{"n_layer": 25, "d_model": 96, "n_head": 3, "n_kv_head": 3, "head_dim": 32, "d_mlp": 384, "vocab_size": 3497, "activation": "squared_relu", "norm": "rmsnorm", "norm_place": "peri", "norm_eps": 1e-06, "positions": "rope", "rope_base": 10000.0, "rope_fraction": 1.0, "qk_norm": true, "attn_scale": 0.225, "bias": "none", "tie_embeddings": "early", "parallel_block": false, "extras": ["some layers without attention", "local attention windows", "normalized values", "value embeddings", "an embedding shortcut", "learned residual scales", "skips across layers", "capped logits"], "init": "uniform", "init_std_qkv": 0.0494, "init_std_o": 0.0614, "init_std_up": 0.0707, "init_std_down": 0.0707, "optimizer": "adam_hyperball", "lr": 0.00449, "beta1": 0.9, "weight_decay": 0.0, "lr_head": 0.0203, "warmup_steps": 285, "schedule": "wsd", "decay_fraction": 1.0, "decay_shape": "linear", "final_lr_fraction": 0.0, "batch_tokens": [8192, 16384, 32768], "seq_len": 2048, "doc_mask": true, "train_tokens": 108500000, "steps": 7031, "dataset": "wikipedia_en"}
Each number is 128 + 24 x the weight over the matrix's rms, rounded and kept within 0 to 255. Layers, rows and columns count from 0.

# layer 12 MLP down, 96x384, rms 0.0707, rows 0-24, columns 128-255
[[164 138 112 109 145 137 161 105 150 132  95 132 125 137 127 151 101 115  98 129 109 177 144 144 140 124  83 144 122 149 109 158 157 139 126 142 141 129 132 164 108 143 134 109 161 135 123 117  82 118 104 165  64 134 160 136 116 184 165 118 135 108 151 133 132 113 144 117 138 124 140 122 127 119 158 101 124 132 116 124 110 139 144 107 132  93 136 129 126 127 116 178 106 160 138  90 112 137 123 117 146 142 179 201 127 114  99 142 149  76 185 111 127 149 122  91 132 128 142  85  92 144 156 139  76 130 176  82]
 [108 104 156 111 151 130  86 124  91  88 138 152 107  82 165  70 133 100 131 115 141  91  71 140 139 129 125 145 137 142 120 134  95  94  85  95 119 113  78 127 164 129 109  81 106 103 117 173 101 110 112 148 108  86  73 144 124 141 151 141 113 100 120  99 114 120 129 133 140 139 120  93 121 148  66 170 127 101 125 148 128 100 120 113  92  91  87  96 130 166 113 107 132 118 134 121 134 138 101  93 140 148 128 189 109  95 123 149 122 182  59 143 125 120 138 113  96  87 149 122 106 150  84 108 127 141 118 103]
 [127  89 141  89 101 116 133 160 154  84 127 130 143  87  70  74  88 173 152  98 132 137 127 124 142  90  96 142  99  89  88 134 153 126 116 108 100  90 150  79 122 119 100 100 118  72 125 136 131  89 136 100  84 139  97 105  98  92 154  88 153 104 106 130 146 135 113 105 120 105 110 115 112 124 103 108  84 166 135 124 113 126 100  90 135 127  94 112 104 118 124  92 157  95  86 116 130 113 114  53 116 151  97 124 135  93 114 144 116 131  84  96 112 115 146 112 128 114 159 108 106 128 127  76 122 141 124  93]
 [139 119 110 120 113 156 100 161 125 149 112 139 130 115 172 149  97 115 156 152 130  85 150 142 108 148  91 134 123 141 122 132 118 132 117 144 153 113  84 172 129 106 128 116 129 119 112 144 123 163 114 118 110 128 113 148  89 169 135 107 144 113 167 124 109  88 145 129 132 123 101  87 115 101 153 153 126  91 108 109 124  84  85 124 189 107 110 154 170 116 129 107 135 142 155  96 116 164 129 138  73 107 119 189 154 111 121 101 123 130 132 139 126  94 128 146 111 125 129 132 147 147 103 139 121 145 126 139]
 [108 156 133 105 139 166 126 114 125 129 120 127 103 142 131 106 138 149 122  86 111 125 156  79 134 132 130 113 137 131 133 109 139  94 123 136 122 153  90  90  86 158 147 174 158 155 162 107 154 110  91 140  75 177 119 156 122 122  86 109 122 133 128 155  86 160 135 143 123 140 141 141 125 111 120 146 118 142  88 145 142 141 137 167 131 137 128 149 102 123 126 110 136 184 100 145  99 107 133  96 126 135  98 126 143 123 116 106  89 128  97 127 132 138 112 107 116 135 133 112 120 115 117 115 130 138 142 126]
 [113 120 177 101 141 106 108 187 141 157  92 136 178 116 162 128  97 152 119 132 131 138 111 144 177 124 114 124 128 109 129 175 128 173 143 152  93 113 176 179  97  95  99 141 108 162 109 130  84 125 149 158 125 104 154 134 109 118 152 107 160 168 137 120  96 102 113 136 103 171 146 184  97 102 142 141 134 138 146 106 142 117 113 163 180 118 153 151 134 103 130 158 171 140 164 189 173 123 132 124 130 148 161 136 114 125  83  97 146 155 130 167 175 126 137 126 114 125 141 108 133 137 158 167 180 135 146 137]
 [ 81 142 137 137  87 187 130 136  96  61  76 107 140 103 154 114 152  82 101 163  85 109  96 116  77 172 141  88 120 105 150 133 101  84  99  90 101 150 112 116  98 133 120 145 111 100  79 101 169 122 103 130 136 123 152 107 129 127 161 161 133  86  97 136 142 102 127 147 128 123  99 126  87 155 131 113 103 113 124 143 148  96 152  89 129 106 114 127 151 151 160 120  90 133 110 106 160 115 143  93  89 107 158 126  98 179 169 138  98 121 100 158 134 140  89 113 149 115 117 190 166 130  93 106 114  92 182 121]
 [152 153 158  80  96 151 116 137 150 138 159 120 132 100 124 139 133 172 130 126 117 139 144 160 135  85 167 134 148 137  59 116 111 141 141 127 190 148 115 126 123 119 114 134 102 146 111 146 103 175 126 119 120 110 142 134 168 161 123 129 107  84 114 110 110 189 102 122 109 160  79 124 129 139 139 182 129 130 162 145 135 111 173 146 170 143 115 120 100 119 165 139 150 147 125 146 113 180  95 112 157 173 143 117 161 144 119  89 147  98 121 124 111 148 121 128 166 147 124 127 120 133 103 111 136 135 123 107]
 [ 92 115  91 151  81 139 143  93 167 127 126 148  87  89 138 140 127 134 117 127 130 154  98 149 127 108 137 104 126 116 143 124 166 135  97 131 140 143 166 100 117 143 165 160 135 123  96 170 146 108 145 127  88 131 112 105 154 110 107 126  87 121 140 104 110 164 174 141 127 104 119 119 144 146 126 130 114 127 133 113  88  92 127  94 141 107 107  86 105 115 162 167 170 152  99 151 119 158 152 121 113 128 143 135  94 145 111 119  89 112 137 123 112 158  98 161 140  73 142 116 160 123 146 122 156 125 130 144]
 [158 112 114 116 117 113 141 144 129 133 130 153  85 131 139 124 130 152  93  94 139 165 140 121 139 128 116 160 153 130 126  72 128 151 127 138 156 170 124 152  85 126 161 124 129 142 134 150 124 143 134 132 138 110 110 120 128  95 176 116 144 122 129 144  97 160 133 100 144 107 133 132 123  71 121 140 135 184 116  95 146 108 128 123 133 124 147 113 127 151  92 122 130 153 141 112 124 150 126 104 145 108 126 109 141 120 162 112 108  96 131 150 112 117 114 118 152 142 186 129 110 163 150 143 110 155 144 153]
 [144 138 157 112 157 131 102 167 124 142 120 126  69 148 122 133 145 114 130 117 147 129 157 136 160 166  86 165 128 176 133 104 122 162 148 129 156 171 144 139 186 139 182 110 152  98  92 106 129 135 137 162 135 120 117 127 130 127 159 178 118 129 143 130 128 151 141 134 119 131 151  80 170  97 151 130 130 132  80 129  94 147 162 132 167 122 131 135 132 127 141 154 151 143 142 120  99 158 160 146 121 120 157 116 123 141  76 171 116 141 114 113 163 126 135 106  96 144 163 113 172 113 127 151  89  97 142 151]
 [135 179 142 124 124 152 190 126 106 162 111 143  74 149 136 133 134  96 112 123 168 182  92 141 142 134 124 157 119 145 166 176 135 133 158 142 157 133 121 151 180 112 162 144 155 128 147 143 162 147 135 134 122 101 112 143 147 147 129 125 137 115 121 143 118 135 185 109 108 127 153 117 146 141 168 146 118 139 105 120  96 120  92 133 157 110 147 136 160  96 106 120 143 155 145 111 122 147 132 148 118 127 143 165 105 127 163 130 158 114 142 135 147 147 153 160 128 154 118 109 128 118 117 129 156 142 126 112]
 [150 147 127 111 169 117 132 111 136 101 132  78 185 146 162 111 178 135 120 138  94 125 134 114 113 106 145 111 123 116 106 154 116 162  87 135 144 155 103 135 123 135  97 100 128 101 118  90 142 206 131 177 177 144 142 153 117 148  98  98 152 118 119 180 179 145  91 155  86 121 139 158 137 172 142 128 114 100 140 184  94 128 149 127 146 133  94 140 107 128 155 106 134 141 126 162 140  91 133 130 139 100 116 116 140 139 135 125 125 142  91 157 134 131 112  78 128 153  91  95 129 114 146 150 116 106 145 145]
 [111 149 146 135 145 156 134  94 125 128 135 152  81 143  79 123 179  96 135  82 133 120 125 133 111 164 126 120 142 192 150 114 111 134 157 151 181 111 107 145 122 180 140 131 116 153 158 115 125 118 169  90 112  86 143 131 107 146 104 146 118 160 147 120 106 121  75 134 117 103 152 144 128 102 124 124 145 186 136 136 157 140 139 141  87 121 140 156 112 141 120 122 107 164 132 118 126 109 139 143 116 115 137  68 157 145 132 126 145 118  71 139 122 132 129 101 144 162 149 138 134 126 154 143 124 153 176 138]
 [162 139 115 150 145 123 125 129 150  83 133 116 135 141 127 123 158  86 131 154  85 121 132  99  94 166 124 103 117 131 123 106  93 130 116 119 117  89 134 153 172 118 182 168 124 148 144 133  71 139 160  91 163 132 120 142 138 130 158 117 116 106 130 152 131 123 121 101 136  87 137 156 116 149 126 114 148 117 148 152 161 103 138 119  84 162 134  86 135 189 167 142 117 103 113 144  74 119 123 149 123 117 157 124 100 135 126 102 133 127 133 124 141  84 134 115 140 107  89 134 145 145  97 108 143 124 128 134]
 [132  90 163  86 141 130 124 138 121 129  82 113 124 156 119 112 148 164 165 104 155 111 166 137  97 138 115 104 129 106 190 121 128 162 148 172 131  89 147 167 144 149 139 139  91 125 123 180 100 151 127 116 124 121 122 157 150 188  94 123 119 102 104 109 104 170 103 182 112  95  99 140 108 177 127 137 151 116 109 151 126 128 110 173 103 144 140 150  72 124  69 123 137 121 140 123 108 118 163 141 147 116 149 106 127 120 153  94 165 156 112 148  84 164 136  99 123 138 138 152 140 149  87 154 161 138 120 123]
 [122 161 160 125 170 116 124 127 120 151 114 141 123 136 119 159 159 110 129 134 137 149 123 128 112 136 160 116 113 108 101 163 134 137 150 169 120 116 131 149 129  90 133 129 154 157 120 157 159 172 126 100 124 122 101  84 176 151 129  99 104 144 129 151 123 144 116 168 109 120 127 158 124 127 137 145 135 143 161 121 134 122 114 123 130 100 146  64 111 113 114 153 114 121 144 119 170 166 131 123 186 137 113 134 111 149 113 137 116 130 117 125 126 137 100 158 125 132 127 119 145 117 135 182 138 126 161 113]
 [112 114 110 144 142 127 112  90 141 124 177 142 100 119 162 153  84 131  91  63 167 138 161 144 109 145 164 172 131  85 119 125 136 118 138 128  96 101 129  91  91 164 111  81 118  97 131  90 112 112  84 143  92  88 149  75 123  97 170 149 112 154 133  98 181 112  78 131 165 107 122  85 143 138 115 126  98 153 151  79 104 129 137 147 110 137 133 112 124 160 116 123 128 173 149  72 137 130 171 133 105 195  99 140 141 136 121 186  91 114 137 132 115 120 136 109 121 149 122 116 122 131 164 117  95 149 114 107]
 [135 120 146 103 126 125  76 132  70 156 119 117 119 130 154  88 140  99 154 129 132 136 166 133 114 105 145  85 119 112 190 129 112 181  90 149 170 123 103  99 108 113 125 132 107 120 113 160 153 133 151  83 126 141 107 131 101 129 127  63 114 126 117  78 117 193 151 130 132 150 120  88 132 100  90 137 160 133  92 135 124 138  88 114 113 114  98 133 167 131  90 152 109 128 129 122 119 143  89 158 122  97 168  81 146 117 134 112 101 180 151 118 121 134 117 133 147 113 117 108 130 114 173 156 144 156 126 107]
 [159 120 130 111 111 135 129 155 121 110 148 138 110  92 127 147 128 157 127 113 124 132 100 113 137  91 153 151 123 113 142 137 102 155 153  91 136 139 129 169 103 116 157  68 127 131 161 110 147  99 133 101 131 153 115 137 165 127 108 112 117  91 130 147 153 126  86 113 119 108 176 129 128 127 125 142 184 134 132 124  92 113 145 133 141 141  97 147 135 155 127  89 143 103 116 145 140 144 147 131 127 143 112 161 122 194 121 125 120 133 119 123 128 164 136 149 117 123  83 187  76 144 144 134 109 141 142 124]
 [ 77 145 140 139 128 105 130 113 138 137 105 120 132 140 136 159 177 134 112 143 121 130 109 101 146 130 152 119 120 103 115 106  77 131 158 153 136 161 165 153 144 148 115 141 144 110 142 156 159 149 103 153 142 137 157 127 112 166 149 112 123 101 124 126 121 135 129 120 162 118  94 110 139 139 154 101 128 126 185 116 127 119 170 157 109 146 163 124 158 123 146 161 166 126  87 122 125 118 131 110  91 122 116 119 129 177 110 162 130 120 130 161 180 108 105 107 100  98 126 115 121 132  95 154 104 114 133 158]
 [152 173 113 117 126 165 165 141 111 102 120 134 137  77 131 148 124 123  86 147 117 104  94 138  95 135 154  96 104  71 120  80  91 121  95 112 142 126 106 105 140 128 142 155 137 149 136 126 138  64  88  85 124  90 127 122 139 105 133 119 109 124  80 181 169 144 135 128 104 124 118 125 121 146 131 130 169 128 139 129 121 129 122 108 125  60 102 100 117 142 122 130 123 123 140 117 106 124 103 119 147 155 102 127 122 127 129  83 110 164 118 115 121  76 101 152 163 152 114 172 147 114 113 162 103  70 143 121]
 [143  74 134 152 157 127  98 111 158  78  89 131 126 109 149 152  54 157 140 166 107  77  97 145 153 121 133 116 157 138 127 147 140 127 114  97 139 129 145 123 142 131 154 105 118 127 122 124 136 111 148 104  85 157 142 129 126 118 103 140  99 114 133 113 153 115 153 157 127 134 127 159 114 104 103 134 149 180 126 153 109  92 155  86 114  78 116 129  74 101 120 153 121 138 115 146 117 100 111 131 170 142 165 126 146 130 154 157 165 124 163  85  99  91 147 122  84 126 127 145  84 111 134 145 128 102  94  71]
 [138 139  84 156 159 149  86 116 124 117 105 146 148 150 105 137 110 136 118 146 145 119 130 123 118 115 163 169 144 122 102  87  94 111 139 151 120 123 175 114 129 135 142 148 139 128 158  47 153 134 114 130 144 151 186 105 149 116 124 115 178  93 103 110 165  98 129 118 141 115 154 157 151 146 124 130 133 119 139  92 122  90 150 125 123 121 133 131 134 152 142 155 111 147 144 136  97 146 104 132 135 148 145 181 118 175 178 150 129  80 135 139 150 138 147 158 122 133 108 157 162  90 129 142 129 173 140  72]
 [157 110 106 104 172 134 162 162 146 112 110 110 105 140 132 111 128 159 144 133 141 139 129 120 150 117  96 153 147 125 122 138 119 154 174 136 123 146 122 144 135  98 123 184 117 144 159 138 103 136 125 116 163 160 167 149 152 153  95 130 112 172 111  68 148 119 104 116 111 161  96 150 147 129 140 148 167  97 114 134 124 114 123 143 111 118 141 134 139  99  95 117 149 116 117 144 127 108 107 135 145 107 107 112 135 141 134 131  88 128 184 124  98  79 154 122 126 101 165  99  78  99 146  87 102 148 114 153]]